config.yaml
hidden_size: 384
intermediate_size: 1920
optimizer: "soap_variant"
beta1: 0.95
beta2: 0.95
max_grad_norm: 1.0
warmup_steps: 200
Each number is 128 + 32 x the weight over its row's rms, rounded and kept within 0 to 255. Layers, rows and columns count from 0. The size above them is the row's rms in percent of the matrix's.

# layer 11 MLP up, 1920x384, rms 0.0717, rows 606-623, columns 192-383
size [ 97 110 111 102 104 106 102 108 111  94 109 102 101 102  96  91  99 109]
[[159  89 169  92 143 103 116 141 150 177 131 144 147 199  79 127 168 103 150 137  99 107 150  49 148 131 140 136 168 125 105 136 108 180 149 148 134 140 171 146 138 110 169  84  90 160 142 156 108 124  59 173 107 167 111 128 112 124 127 169 135 154 105 154 142 141 142 105 135 173 168 105  75 151 123 139  92 154  85 163 105 182 114  69 190 196 124 169 176  85  72 130 116 125 132 125 110 109 155 120 180 145 166 101 128  64 127 138 104 120  85 159 117  74  71  97 113 165 186  97  87 160 117 199 100 186  91 118 169 140 133 170 153 135 110 104 154 124 137  88  92 139 138 105 112 145 141 131 154 100  71 128 171  97 147 128 104 137 129 141 138 130 184 112 135  93  98 162 121  80 104 135 149 172 120 172 117 157 130 129 112 130 100 177  95 113 146  97 118  64 147 119]
 [145 144 132 113 104  94 169 147 124 132 100  96 122 200 100 144 172 141 108 173 152 119 152 150 189 186 146 114 140  84 133 135 212 110  81 101 197  85 145 163 116  80  95 107 103 143 132 178 100  98  48 115 138 105 150 176 168  91 147  83 114 152 117 109  86 124 125 100 127 119 183 186 105 110 192 142 161 116 108 134 124 174 125 104 120 140 115  77  78 121 147 150 164  89 117 106 175 154 165  74  93 118 155 140  62  96 121 175  96 115 149 113 127 150 106 168 153 105 128 179 140 175  92 164 107 140 127 135  89 179 113 133 157  96 105 192 144 109  73 167  79 116 147 146 109 144 149 153 101  74 141 110  92  53 118 147 166 154 143 116  68 135 107 117 123 125 124 111  94 155 103 143 109 157 120 109 120  83 143 134 162 131  89 124  96 134 160 149 150  81 174 137]
 [119 119 101 115 182 124 112 137 144 116 123 117 144 129  98 156 106 108 146 129  85 122  88 113 120 181  68 144 157  69 104 120 159  64 103 133 105 187 113 162 143 105 149 138  97 143 160 120  83 106 114  81 130 150 139 140 177 155 151 109 143  94 148 128 121 119 101 125  55 193 110 144 171 113 189 190 106 111 157 188 197 116 113 134  31 126 107  74  73  67 152 101  82  93 139 137  81 169 133  91 173 140  91  89 121 127 169 106 164 222 116  74 159  89 120  84 181 124 134 186 133 149 137 149 159 102  75  63 109 197 116 101 116 121 114 160 120  91 122 158 122 173  62 127 130 142 129 147 124 112 156 116 126  84 198 137 144 107 143 117 114 165 152 135 186 118 170 145 116 161 210 137 115 144 109 185 125 139 168 136  98 140 184  52 144 151 138 124 148 146  94  66]
 [145 128 108 139 131 110 109 157  93 180 152 151 130 158 175  55 154 116 188 127 106  94  95 124 107 126  19  91 126 120 140 156  65 134  92 134 101 163 113  84  70 110 162  97  96 105 145 142 113 161 127 154 117 102 114 187 101 106 108  74 143 124 146  83  80 143 125 111 164 110 135 191 143  62 161 136 160  68 190 129  80 110  82  88 123 131 146 131 152  78 194 134 112  64 140 137 151 139 103 110 160 204 115 107 178 147  89 158 182 105 150 171 140  70 139 153 125 104  89 118 133 214 132 108 150 179 145 140 112 106 104 140 166 155 140 131 156  96 222 142 148 117 123 166 173 112 100  84 123 140 142 168 144 131 145 126 126 115 119 151 133 143   0  56  87 139 124 101 132 186 134 130  65 111 135 113  83 133 136 177 138 151 120 171 136 137 127 131 165 131 156 122]
 [109 145 168  83 153 113 136 115 150 120 152 112  60 123 170  91 167  55  94 115 119 126 143 121  97 167 117  96 121 126  90 190 111 119 109 116 170 113 120 131  95 106 160 119 134 153  90 140 111 118 136 125 173 121 144  78 133 120 110  74 104 119 107 163 179 140 110  90 167 108 105 181 164  77 129 154  96  91 111  89  78 103  65 113  74  27  98 119 137 144 130 119 125 155 170  92 122 123 168 147 151 132 149 119 104  99 111 198 106 163 105 152 132 101 137 177 164 135 111 101 110 136 100 133 123 136 129 147 137 153 140 133 105 126 143 133 176  93  81  92 164 104 112 178 124 176  96  77 102  84 115 210  96 103 152 139 140 123 165 111 141 111  61  91 110 136 168 162 124 212 128 166 130 121 142 177  76 139  71  86 146 102 180 141 129  74 151 163 114  94 149 123]
 [ 81 137 143 153  64 115 106 111  58 161  95  92 102  96 104 172 144 200  85 120 130 130 137 173 107 142 110 160 118 154 126 144 193 129  89 143  95 119 103  50 147 149 192  96 154  71 137  98 170 122 137 173 131 141 176 160 103  57 111 115 152 131 134 176 157  91  25 151 120 115 147  83 107 182 117 173 106 189  79 124 161 123 120  70  65 105 147 138  82 150 122 120  95 222 158 109 143 134 132  87 123 141 165 145 127 162 134 134 147 181 119  59  97 129  66  95 159 143 166 181 171 137 125 149 177 153 180 152 123 128 108 120  75 145 130 130 118 131 105 115 125 114  64 145 156 145 133 155 180 126 162  60 101 164 153 101 138 120 118 140  89 102 151 113 186 153  86 160  89  88 156 101 196 151 127 121 108 160 170 111 134 170 103 124 147  32 135 132 207 159 178 135]
 [147 153  82 149 128 191 126 148 109 135 101 137 109 112 105  96 194 141 122 105 149  57 140 109 126  92 107 115 143 101 173 143  80 113 135 123 156 154 131 154 183 202 103  62 126 135 131 133 113 132 143 140 123 106 101  89 146 147 135  92 110  89  78  59  98 143 151 173 105 137 120 150 114  83  81 147 106 129 140  97 123 147 134  91  75  95 102 155 123 106 114 157 110 103 113 109 147 100  91 134  92 111 148  86 176  53 136 122 154 152 126 150 138 121  95  87 165  99 172 129 124 137 135 147 169 102 127  95 100 222 158 146 139  94  91 115  98 112 132 153 166 148 132 168  92 143 167 166 162 114 100 104 135 121  66  86 116  62 112 109  74 181 109 121 168 221 132 164 127 152 162 203  95 153  51 136  66 122 147 116 159 126 133 133 152 136 146 155 111  88 168 180]
 [118  74 143 162 139 115  85 112 144 107 131  82  85  82 129 138 122 181 120 113 133 146 157 177 119 141 100 151 136 117 129 130 112 165 155 120 138 115  99 137 179  92 180 123 112 117 117 134  86 186 106 162 207 132 152 167  64 119 138  96 131 107 144  54  95 141 126 113 190 147 110  89 102 146 115 157 127 121 125 115 153  66 144 111 159 142 186 125 117 129  93 136 126 182 139 121 125  90 123 148 112 106 136 119 105 163 153  98 130 143 147 117  96 149 129 104 148  91 128 131 145 124 117 129 118  81 155 128 185 166 138 114 138 111 196 113 116  70  95 161 135 137 126 137  98  87 137 196 149 118 165  47 109 151 120 153 236 149 147 119 148 121 129 138 146 116 175 154  93 105 184 143  87 183 149 122  67 143 159 136 175 105 152  98  83 113 117  86 167 107  71  60]
 [119 126 131 140 103 127 157  77 106  94 174 139 140  87 166 216 121 138 176 113 110 136 132 142 127  97 163  58  89  71 150 154 136 140 111  92 156 137 164 160 130 115 142 177 169  96 101 162 133  41 150 106 122  96 158 156 150 146 129 105 140 114 121 116 162 210  67 118 116 110 121 219 132 133  84 163 109 116 197 149  80 137 123  95  95 153 126 103 113 116 109  98 137 197 140 103 116 124 163 161 158 161 109 154  97  52 164  95 150 119  98  56 119  51 133 175 129 126 138 161 154 160  89  97 115  98  76 177  91 105  75 114 130  85 112  64  90 134 166 119 123  70 137  95  95 145 120 151  94 116 142 119 102  98 165  74  53 131  91  91  91  80 166 156 152 113 108 110 153 133 174 132 157 162 197 174 134 123 154 138  58 118 148 146 111 127 163  94 170  99 152 104]
 [130 111 160  71 145 121 119  96 110 182 143 132 155 137 129 122 143 121  83 107 113 117 147 134 150 101 115 144 174 101 105 118 133 111  99 154 135 156 153 151 184  74 132 172 127  86 141 144 106  90 134 146 118 133  97 113 167 164 143 139 187  88 110  97  98 191 108 146 140 131 110 124 112 139 127 135 140 124 149 121 140 169 135 124 182 111 145  76  91 156  97 126 119  60 121  92 130 183 151 116 189 124 171  90 154  94 150 192 140  49 115 126 148 164  85 116 145 163 169 122 137 166  76 176 115 134 180  86 120 101 107 144 140 139 151 125 114 122 123  99 159 100  97 143 151 156 126 140 189 162  98 165 127 132 182 106 177  69  76 135  70 140 154 156 157  74 115 114 144 156 174 141 178 164 121 132 180 130  91  23 158 187  76 118 120 118 160 112 115 111 142 126]
 [118 135 122 103 179 105 145 172 147 152 149 101  99 163 114 190 139 130 119 126 135 116 163  42 141 126 101 135 123 123 127 170 152 145 151 169 105 191  69 130 107 190 184 112 132 132 131 104 149 159 146 104  71  90 180 112 180 119 148 145 126 135 125  85 132 116 128 112  84  90 125  91  96 129 186 119 139 174 104  83 146  74  80 111  90  91 163 122 120 153  87 141 139 146 107  85 151 111 116 136 111 124 142 133 137 160 127 160  91 122 169 158 109 147 118  88 104  94 102 188 122 138 168 154 173 121 124  75 153 156 167 143 125  94 151 207 174 111  98 150 119  84 154 113  98 122 150 151 131 129 137 115 149  90 129 163 186 124 149 162 183  99  84  70 127 133  86 125 139 123 131 101  65 154 109 155 134  84 214 156 120 178 126 133 112 164 109 136 165 150 129 145]
 [160 159 118 132  42 136 118 145 100 150 139 144  90 101 129 141 143  91 160 115 134 143 127 141 139 138 115 115 105 157 188  85 163 139 127 159 121 109 171 107 127 109 153  91 105 122 165 197  89 160 170 139 177 124 108 136 102 135  88 100 158 138 187 111 159 116 126 133 135 132 105 203 136  76  97 150 146  65 102 106 143 173 145 158  95 147  90  95 112  36  87 150 137 151 147 136 159  76 140 148 143 119 165 137 125 109 164 123 141 143 116  95 186 174 138 127 202 153 167 132 133 103 160 109  76  80 118 130 140 124 129  91 101  67 182 132 177  89 108 140 161 148  74 116  75 159 109 125  90 104 152 144  68 132 181 125 144 112 185 122 173 137 158  84 119 117  97 204 113  78  69  81 140 168 168 159 131 135 191 150  58 180 171  97 128 145 140  94 203 170 138 136]
 [ 65 150 123  77 130 113 104 121 147 134 111 143 132 118 201 115 109 178 141 106 122 190 138 138 107 142 171 115 197 100 196 149 127 163 119 133  74 132 139 121 138 111 164 104  73  77 156  98 126 145 144 165 138  59 124 128 114 106 134 130  68 188 124 146  94 102  88 127 110 135 168 129 102 109 119 127  78 125 138 127 145 128 108  97  73 128 119 119 140 161  88  54 147 116 182 131  90 170 120 112 154  83 162 141 139 129  96 139  53  87  83 133  95  85  94 194 214 156 137 109 117 131  79 140 118 196 157 162  83 137 123  91 107 169  68 107 133 115 140 142  95 160  97 120 101 192 149 112 155 137 165  91 110 104 193 168 140 114 119 190 135 128 181 117  82  71 110 141 142 132 122 152 169  99  91 115 146 165 114 182 126 153 148 134 161 133 143  82 128 105 160  96]
 [146 110 173 156 111 168 130 172  88 100  61 121 140 138 111  62 124 155  92 117 163 158 178 115 127 181 167 112 108 156  80 165 113 136 140 119 184 134  74 169 154  67 155 170  67 134 112 155 187 116 155 127 106 128  97 151 137 151 114 139  93  83 115 162 146 110 155  91 113 131 137  79 182 185 116 126 130 124 177 107 125 127 132  99 130 180 154 165 102 162 106 107  98 165 149 178 165  63 105 112 157 169 141 175 164  84 112  59 131 121 161  82  71 189 114 124 160 153 203 135 151 174  80  88  98 141 103 154 136 139 108  85 134 119  97 187  95 113  61 147 188 121  54 106 114 148 125 175 150 116  53 135 144 147 100 126  39 141 106  95 136 176 171 121 141 168 152 177  61 137 134 111  56 119 116 163 120 169  68 127 106 166 125 161  83  46 155 120 136 148  71 167]
 [133 169 154 117 105 190  91 106  87 146 142 141 115  91 117 112 151 104  69 120 102 155 126 108 132 112  74 168 136 136 126 135 131 118 146 145  93 146 138 104 122 106 112 123 122 134 128 178 150 137 109 128 143  98 165 135 114  97 147 138  85  83 117  91 189  15 126 157 112 141 147 141 180  56 110  70 159 151 151 112 143  88  90 128 133 178 130 102 100  99 163 128 158 130 157 106  83 144 202 110 115 108 164  95  94 162 107 157 116 122 153 110 153 172 161 122 139 177 125 178  89 103 124 142 108 134 128 154 183  99 105 105 102 187 155 151 111 110 131  96 199 114 123 136  76 152 157 125 173 171 144 121  79 128 103 161 121 165 135  77 169  83 134  80 156  96 131 125 128 115 146 138 129 129 155 221 119 167 160  81 177 122  78 132 155 115  91 153 141 111 115 127]
 [110 151  50 139  87 127 119 108  64 157  95  96 136 185 101 192 152 127 104 139  46  73 172 100  94 162 104 106 124  89 169 188 145  93 123 148 144 129 155 126 142 133  90 170 135  87 159 112  87 106 145 142 105 104 162  86 129  97 146 100 129 106  89 114  84 156 101 193  61 141  98 195 125 118 146 112  87  81 142  74 130 141 160 113 146  95 142 167 101  96 134 133 114 140 112 166  73 130  31 129 133 149 169 158 126  98  62 132 108  96 125  54 102 140 100 184 121  92 141 134 101 134 158 158 153 122 123 100 141  99 178 176 119 152 109 118 141 155 150 163 160 165  81 150 116 165 113 152 119 132 106 117 118 106 136 158  79 174 129  89 134 141 102 138  92 121 143 176 147 151 171 104 101 121 167 118 159 144 103 169 125 101 151 128 166 183 103 136  67 121 130 105]
 [126  82 100 117 149 181  81 120 126 136 136 106 110 126 197  88 152 139 153 130  96 141 162 179 120 148  98 121 109 119 150 123  63 119 106 165 108 128 118 164  84  80 131 137  95 108 139 128 151 116 133 140  63 205 110 101 144 119 181 142 148 105  91 165  95 127 103 139 142 118 136 153 175 180 138 172 105 105 152 101 151 206 139 148  82 169  77 135 104 189 255  96 108 104 158 164 134  85 163 118 121  92 130 128 146 151 113 102  58 158 156 125 145 130 126  96 116  95 185 142  93 133  94 135 108 126 115  80 134 221 230 138  85 108 104 104 134 134 103 169 113  95 132 117  83 125 122  98 160 114 136  94 137 149 131 200 139 111 177 149 139 124 205 124 111 109 197 148 113 146 112 103 143 110 124 139 145 115 133 122 154  96 124 158  96 128 157 122  76 172 107 104]
 [ 94 143 143  74 155 143 187 103 130 102 125 140 114 143 114 159 117 116 121 147 132  68 183 111 170 148 104 120 120  75 105 116 146 146  99 175 134 149 128 116 147  96 122 160 153 110  91 169 125 108 123 147  91 138 113 125 114 114 120  98 142  88 157 148 148  32 142 125  80 166  87 163  85  87 111  91 111 110 152 105 124 102 125 183 144 154  46 115 111 126 118 140 107 113 141 157 125  85 125 133 180 128  88  84 153  79 160 108 122 154 154 150 115 124 165 103 107 144 178 102 119 105 121  94  71 196 112 171 114 125 138 111 112 114 157 100 154 116 147  92 157 116 187  55 128 160 179  98 111 174  84 130 112 142  94 102 113 143 179 151 114 133 124  91 172 129 120 115  65 129 154 101  92 109 180 174  86 146 111 152 113  94 134 182 149 177 136 135 156  74 133  90]]
# layer 11 MLP down (transposed), 1920x384, rms 0.0718, rows 606-623, columns 192-383
size [ 99 110 108  95 101 102  98 109 112  96 108 100  96 106  95  92 102 106]
[[ 94  94 134 124  81 178 155 128 122 162 191 170 124  89  76  96 145 111 135 124 164  38 128  95 112 112 115 129 102 136 169 148 162 136 142 155 101 125  56 109 110 111  47 163 147 158  49 154 128 107 101 146 149  93 143 114 144 130 111 189 138 119 132 143 143 184 134 178 118 179 103 157 119 143 152 143 198 124 119 155 163 156 154 160 126 126 116 142 173 135 111  87  91 146 145  92  89 141 137 107 101 131 129 129 132 139  94 134 125 139  81 150 126 117  82  90 145  86 104 107 129 114  63 146 134  85 186 100  76 132 123 149 118  99  81 112 108 138 118 114 119 142 118 173 101  89 125 125  76 107 120 145 138  95 130  77 148 116 180 165 174 138 114 168 106 139 100  70 136  68 130  98  69  96 107 188 142 118  97  78 143 120 137 141 173 176 167 108  46 110 109 149]
 [155 112 169  86 170 167 115 130 172 179 150  72 137  76 104 153 105 100 109 191  87 110 117 139 122 184 198 120 156  94 125 150 118 148  99  91 151  91 176 109 158  94 118  76 127 138 156  89  70 108 164 109 150 172 117 102 119 170 152 104 181 200  98 111 144 104  44 110 145 110 121 114 126 108 157 118 129 143  93 131 140 163 127  96 132 115 152  85 126  84 155 139 148 141 111 156 131 144  68 121 149 145 159 131 210  96 132 156 192  93 162 135 153 142 106  68 165 104  84 186 114 109 172 172 119 124 166 179 129 154 141  83 108  80 128 118  69  57  53 107 192 104 111 176 197 150 122 128 145 126 139 204  94 125 128 123 167 148 126  64 160 174 131 143 132  80  83  95 109 167 191 144  35 149 119 122 161 132 126 126  85 132 110  68  80 132 113 137 160 116 106 141]
 [132 116  29  81  45 177 118 101  72 153 153 118 149 123 101 144 127 113 114 126 155 126 190 128 145  73 109 118 142 213 149  61 142 108  70 168 102 131 131 100 184 123 180 144  99 129 112  96 118 141 106 156 145 118  92 147 175 113 136 135 137  88 128 140  75  76 131 143 114 160  79 105 133 147 141 156 128 163 103 136  47 137 180 116 130 165 134  82 110 230  99 117 165 128 103  91  96 149  87 122 110 117 133 127 110 208 165 190 166 126 161 112 120 119  79 128 140  86 175 145 132 138 182 162 101 159 144  95 169 135 153  72 121 174 159  95 123  92 156  99  82 164 139 157 205  71 138 178 125 137 103 124 153 116 198 103 134 108 125  54 141 158 180  62  84 143 145 160 145 144 146 146 126 115  68 135  71 119 172 137 159 120 178 128 170 152 136 103 180 146 145  87]
 [138 131 115  56  95 124 104 102 106 132 193 130 132 134 110 167 107 193  75 117  91 161 116 175 131 175  94 133 173 108  63 120 138 140 138 180 134  86 133 130 142 116 121  84  92 132 176 162  91 166 131 181 128 134 161 143 125 181 134 130 116  72 179 148 158 164  70 144  98 134 151  73 105 133  90 155 155 140  31 126 131 110  88 117 142 129 115 173  96 112  90  90  95 126 182  87 168 146 179 113 173  61 103  80 169 179  78 143 149 127 118 122 158 144 157 122 144 126 158 133 152 136 110  80 111 115 168 150 113 131 155 120  95  73 176 116 103  75 104 152 151  47 139  63  96 106 110 118 188 112 140 149  68 156 154 123 129 139 168  69 113 146 153 106 159 124 164 112 121 117 106 132 105 141 115 140 149 120 108 147 146 142  88 106  64 126 122  57 187 130 134 127]
 [167 122 116 124 120 132  79  75 134  82  89 119  95  81 216  98 126 141  59  75 133 126 175 114 122 181 156 150 129 181 108 161 101 115 200 165 146 125  92 129 164 148 135  78 100  97 139 146 137 155 128 149 110 119  46 169  51  95 166 151 145 103 124 158 131 116  74 125  87 118 120 189 176 196  70 229 134  92 127 150 129  84 149 133 121 159 143 117 132 129 228 118 165 202 104  93 121 112 132 163  79 170  87 139 134 131 157 163 158 127 125 112  75 144 141 151 150 114 107 152 120 163 115 150 111 154 100 203 124 148  96 110 104 139 110 170  95 149  98 182 134 128 136 166 120 141 147 163 116 123  75 148 122 107 104 117  56  98 156  92 100  92 146 160  74  76 163  89  47 151 132 131 189 135 127 155 189 129 126 156  75 193  84 160 137 142 161 140 127 142 125 115]
 [124 136 160 129 156 125  68 129 126 129  77 196  80 138 123 135 103 169 164 132 173 115 190  95 126 167 139 139 185 120 145 109 156 148 114  83  89 116 127 101 110 107 111 152 137 131  99 160  92 110  83 139  57 113 134 147 106 126 112  78 111 133 100 129 164 143 172 104 126 127 111 140  20  88 141 137 136 149  71 129 111 147 110 147 119  76 185 172 121 166  88 186 128 164 167 174 125 111 123 137 121 159 173  75  94 129 109 205  82 174 127  63 171 112 100 120 234 187 143  94 101  92 122 127 113 137 135 146  89 130 128 174  70 128 123 110 181 148 125 120 121 167 136 125  43 148 146 101 107 123 120  95 141 169  81 109 147 120 121 115 145 180  84 124  94 150 128 160 142 148 133 171  30 145 108  95 131 129 163 105 169  96 144  99 159 172 128 102 135  99 118 145]
 [145 135 131  97  97 106 147 125  79 142 136 155 166 105 160 128 101 130 141 121 172  91  92  87 106 102  85 186 134 167 164 146 121  79 105 181 124 197 183 152 173 133 127  92 115 147 157 100 130 100  92 127 179 123  74 109 151 129  88 179 135 129 129 109 119 143 170 154 102 106 128 117  85 112 108 170 131 154 141 195 124 141 123 134 130 150 173 148 177 131  90 163  80 111 107 132  67 176 104 127 108 123 114 148 116 105  89  94 127  86 130  96 109 145 120 165  92 111 184 153  97 148 213 106 134  47 171 174 145 146 128 123 112  97 169 102 153 152 167 125 163 116 137 139 150  93 143 156 142  99 119 113 107 184 142 135  82  98 132 142 117 112 146 128 110 144 139 203 113 115 112 185 114 140 134 142  82 154 119 123 132 126 145 171 125 156  77 176 123 118 137 138]
 [104 166 136 117 109 153 134  76 117 125  82  74 149 103 155 125 131 151  84 123 141 148 144 100 211 130 157 125 143 131 139 147 132 151 101 175 145  97 126 157 126 110 146 145  94  38 122  84 129 163 151 164 156  62 140 123 108 152 158 165 121 144 132  76 153 135 135 110 124  67  87  89  93 170 138 141  91  98 114 134 169 157 122 125 124 143 167 110 198 112 139 140 125 185 129 151  94 121  86 150 147 159  98 104 155 137  86 178 126 171 118  92 145 186 112 159 125 162 131  91 102 118 175 137 148  35 153  74 141 120 151 124 107 131 167 122  79 184 144 113 157 130 133 136  91 101 112 149  96  41 118 126 159 147  74 154 102 158  77 169  83 134  88 109 143 148  91  76 155 143 101  86 204 159  92  84 143  97 128 124 149 184 103  84 178  96 154 176 190 106 145 136]
 [129 145 143 168 131 130 144 128  99 110 148 100 134 143 195 132 137 131 101  47 109  62 141 178 193 165 116  84 114 118 131 170 114 168 161  43 129  74 201 136 142 147 114 142 136  99 103 112 130 126 108 153  89 121 110  95  98 150 101 195 173  93 138 134  93  98 146  96 129 100 135 103 142  76  39 200  97 184 156 139 141 143  91 128 122 179 114 106 134 129  73 124 147 112 149 124 176 118 145  81 135 123 147  75 138  87 132  64 200  74 156 167 106 143 110  89 104 140 133 143 121 161 145 191 116 206 128 129  92 150 210 149 114 100 112 177 123 157 115 192 123  73 148  58 144 130 117  90  80 138 125 129  85 134 138 131  75 160 174 119 102  92 132 154 103 111 120 120 153 109 141  90 163  78 100  90 100 211 108 148  89 123 113 152 122 159 126 143  79 117  74 131]
 [168  85 109  77 147  96 144 108 123 154 143 151 107 141 164 153 101  75 117 170  98 155 105 126 121 100 133 155 126 137 174 152 105 100 130 118 129 121 105 114 199  47 164 105 118 164 106 120 132  75 137 121 122 148  86 131 149 142 120 119 168  84 139 107 104 143  81  79 187 134 106  67 173 178  97 178  79 171 163 136 106 122  81 132 191 146  75 155 138 104 153 170 121  92 180 135  78 161 179 159  97  94 106 175  73 181 106 236 112 151 139 109  71 122 163 147 174 121 114  96  64 150 133 145 132 121 142 108  81 149 185 104  61 127 142 135 131 146 117  99  90  73 141  68 150 181 196 137 131 142 121 137 123 152  95 169 143 152 127 108 141 152 167 129 106 157  84 145 128 111 130 161 134 192 158 128 131  95 121  67 107 152 100 153 135  78  94 129 141 165 138 121]
 [124  84 124 132  82  94 130 135 158 121 132 147 113 139 142 189 107 102 130  78 169 132  99 141 130 160  99  90 119  93 160  85 103 135  79 124 124 121  83 140 139 122 139  83 163  82 114 131  94 114 131 119 175 148 135  92 147 160 118 131 178 128  51 132 136  93  93  96  89 132 107 106  65 121 162 126 115 155 104 114 128 123 158  69  85 143 112  54  97 112 163 104 107 124 140 170  94 121 181 110 149  99 119 100 132 131 190 183 150  57 155 133 138 112 115  79 144 170  85 159 156 123 139 135 128 147 141 144 132 128 119 183  69 140 105 156 203 151 104 133 151 144 142 137 145 125  92 197  87 140 103 146 133 100 165 193 158 186 100 104 109 160 165 141 116 115 157 101 132 138 137 204 119 116 115  53 108 129  97 218 170 120 150 155 139 182 177 108  70 145 109 117]
 [132 153 126 100 141  83 121 128  96 166 143  74  74 223 185 185 150 135 145  91 100  55 129 109 156 116 128 143  62 139 143  78 221  66 122 122 125 118 155 150 120 115 130 142 165 134 135 166  84 108 188  83 134 192 202 143 147 148 127 108 142 111 142 147 138 140 100 163 112 147 144  85 148 121  90 125 120 146 141 132 195 148 173 140 137 159 114 133 108 114 143 112 146 139 160 115 137 119  43 143  55  84 130 117 138 132 116  56 175 153  95 157 128 179 141 164 114 124 123  53 119 123 200 165 172  64 122 132 116 106 103 112  92 107 102 128 119 113 156 187 127 131 148  77 141 109 208 124 117  82  91 133 168 155 132 126 144 112 121 153  77 137 109 138 105 143 123  71 120 150 102 124 143  97 109  87 155  79 128  75 115 143 140 176 176 142 133 128 224 137 117 106]
 [133 184 160  97 106 134 129 114 114  90 168 140 144 135  97  68 173 136 114 114  96 132  96  92 181  48  98 180 136 175 106 140  46 126 116 173  66 128  93  99 162  95 158 136 120 146  82 171 137 107 120 153 153 150 150 192 181  96 123 131 130 152 119 155 177 131 117 148 133  61 115 107 127 120 109 173 103  98  83 166 122 148 170 105 183 100 121 103 170 188 161 108 147 140 136  78 158 126 149 156 168 132 132 132 153 165  50 190 128 159 154 118 157 184 198 132 136 137 161 133 113 140 158 137  49 142  79 116 136 120  99 152 158 170 134 106 150  48 107 139  71 175 151 119 132 131 152 120 136 147 154 108  88  96 155 185 114 117 109 124 102 137 129 164 111 134 135 163 101 131 128 113 159 106  82 187 175  92 162 167 160  90 123 134 167  82 107 146 216 163 133 118]
 [136 127 122 115 122 131 190 181 113 144 120 117  52 101  89 180 155 186 154 165 179 134 110 116 176 129 156 169 168 154 156 111  84  97 173  86 105 122 154 161 126 126 136 171  90 121 130 139 121 136 142 116 127 114 141 136 142 130 123 119 133 125 102 164 104  96 141 123 107 161 144 170 122  86 164 176 181 112 164 104 132  86 148 168 187 143 118 105 132 147 177 192 104 119 100 108 163 106 136  75 143 111  73 122 135  89 139 174 116 157 125  96 172 120  91 124 108 115 130  65 201 140 128 114 200 114 142 134 155 161 148 139 118 112  58 143 104 128 105 164 124 208 125 107 151 126 139  93 165 188  94 113 123 110  82 118 154 108 202 193 111 192 137 100 187 117 146  72 137 143  95 133  68 115 146 143 109 146 139 111 135 129 169 138 189 138 145  40 154 136 178  99]
 [170 131 106  59  77 129 124 129 124  98 116 160 133  89 171  81 112  91  96 123 104 161 137 122  96 136  93  95 116 137 150 184 170 130 162 106  73 162 122 187  97 123 123 114 175 178  90  73 200  76 153 195 137 125 115 117 155 155 146  83 138 125 127  91 138 144 110 192  98 160 132  96  93 140 168 134 104  96  66 109 174 160 129  86 151  79 114 147 139 203  96 161 123 146  87 101 121 106 136 128 141  84  84 107 119 157  89 107 149 110 168 125  83 107 155 139  92  77 138 150 138 155 160 170  60 146  98 102 156 141 158 116 130 123  98 165 142 109 141  59 107 155 122  95 160 134 152 132 146 107 141 132 108 127  20 122 209 110  65  92 120 125 123 180 142 153 111 167 120 142 203 155 147 102 158  68  64 141  87 152 137 140  82 102 138 155 135 120 108 150 161 128]
 [172 101 154 154 117 135  92 129 148 136 144  80 153 119 161 113 116 122 144 162 148 139  75  94  73 158 132 177 181 151 139  84 130 136 130 155 140 204  22 111  98 101 158 132 136 144 132 110 142 145 162  89 116 149 131 145 110  97 181 139  94 168 120 159  94 141 118 111 174  85 192 130 120 158 147 136 112 162 111 147 166  82 154 112 159 145 136  46 110 109 179 132 140 160 113 140 108  95 169 159  90 133 110 136 123  47  70 101 110 119  81 121 104 151 169 142 132 165 106 162 141  51 168 120 120 151 114 146 159 118 143 103 130 162 136 156 138 134 148  96  91 111 140 123 123 130 100  85 122 138 141  96 131 189 149  98 166 141 122  98 167  66 166 150 110 144 167 184 166 117  66 144 161 157 116 159 125 103 193 144 145 146 111 115 183  81 159 152 111 153 118 184]
 [149 126 139 102 137 115 102 137  97 138 115 143 123  75 157 107 144  85 111  94 120 104 111 131 115 102 134  78 151 135 140  86 110 193  80  76 135 106 135 147 114 119 167  79  96 176 158  90 120 133 106 146 132 173  48 165 137 166 133 163 120 147 159 111 115 123 119 165 143 155 152 140 141 161 140 146  97  87 146 155 149 154 108 169 111 162  86 164 129 120 216 103  88  58 146 146 133 114 138 164 126 120 173 112 177 140 145 118 127 106 204 190 174 108  99 140 165 177 187 154 155  83 187 145 102 131  81 144 133  89 158 111 176 119  64 109 170 104 128 126 109 146 115  83 104 114 154 194 118 138 109 168  90 116 165 134 118 125 137 141  38 133 115 129 143 140 111 132 109 172  80 144  53 117 187 171 143 150  94 183 148 121 221  95 137 131 103  75  40 127 117 128]
 [ 97 124  94 153  63 150 137 139 122  78 137  50 144 127 158 156 103 179 144  82  94 169 139 164 140 106  74 135 104 132  81 113 119 153 118 151  82 136 122 117 142 106 169 175 139 121 121 154 151 108 107 124 104 153  55  89 122 140 149 123 108 105 113 140 142 188 110  84  78 144 178 136 159 129 118 133 106 153 148 145 176 123 127  76 123 138 131 118 150 151  89 157 103  81 133 173 159 208 148 112 104 145 155 100  72 196 139  81 178  80 129 144 189 124  74 112 128 104  94 113 128 123 152 178 107 145  53 130 137  80 108 154 140 108 132 122  98 134 177  98 143  90 194  74 100 146  78 126  81 148 134 169  89 157 111 174 133 166 151  84 146 102  72 101 108 161  79 148 118  51 153 124 142 149 156 119  78 171 171  89 157 142 165 108 128 152 155 164  73 122 112 161]]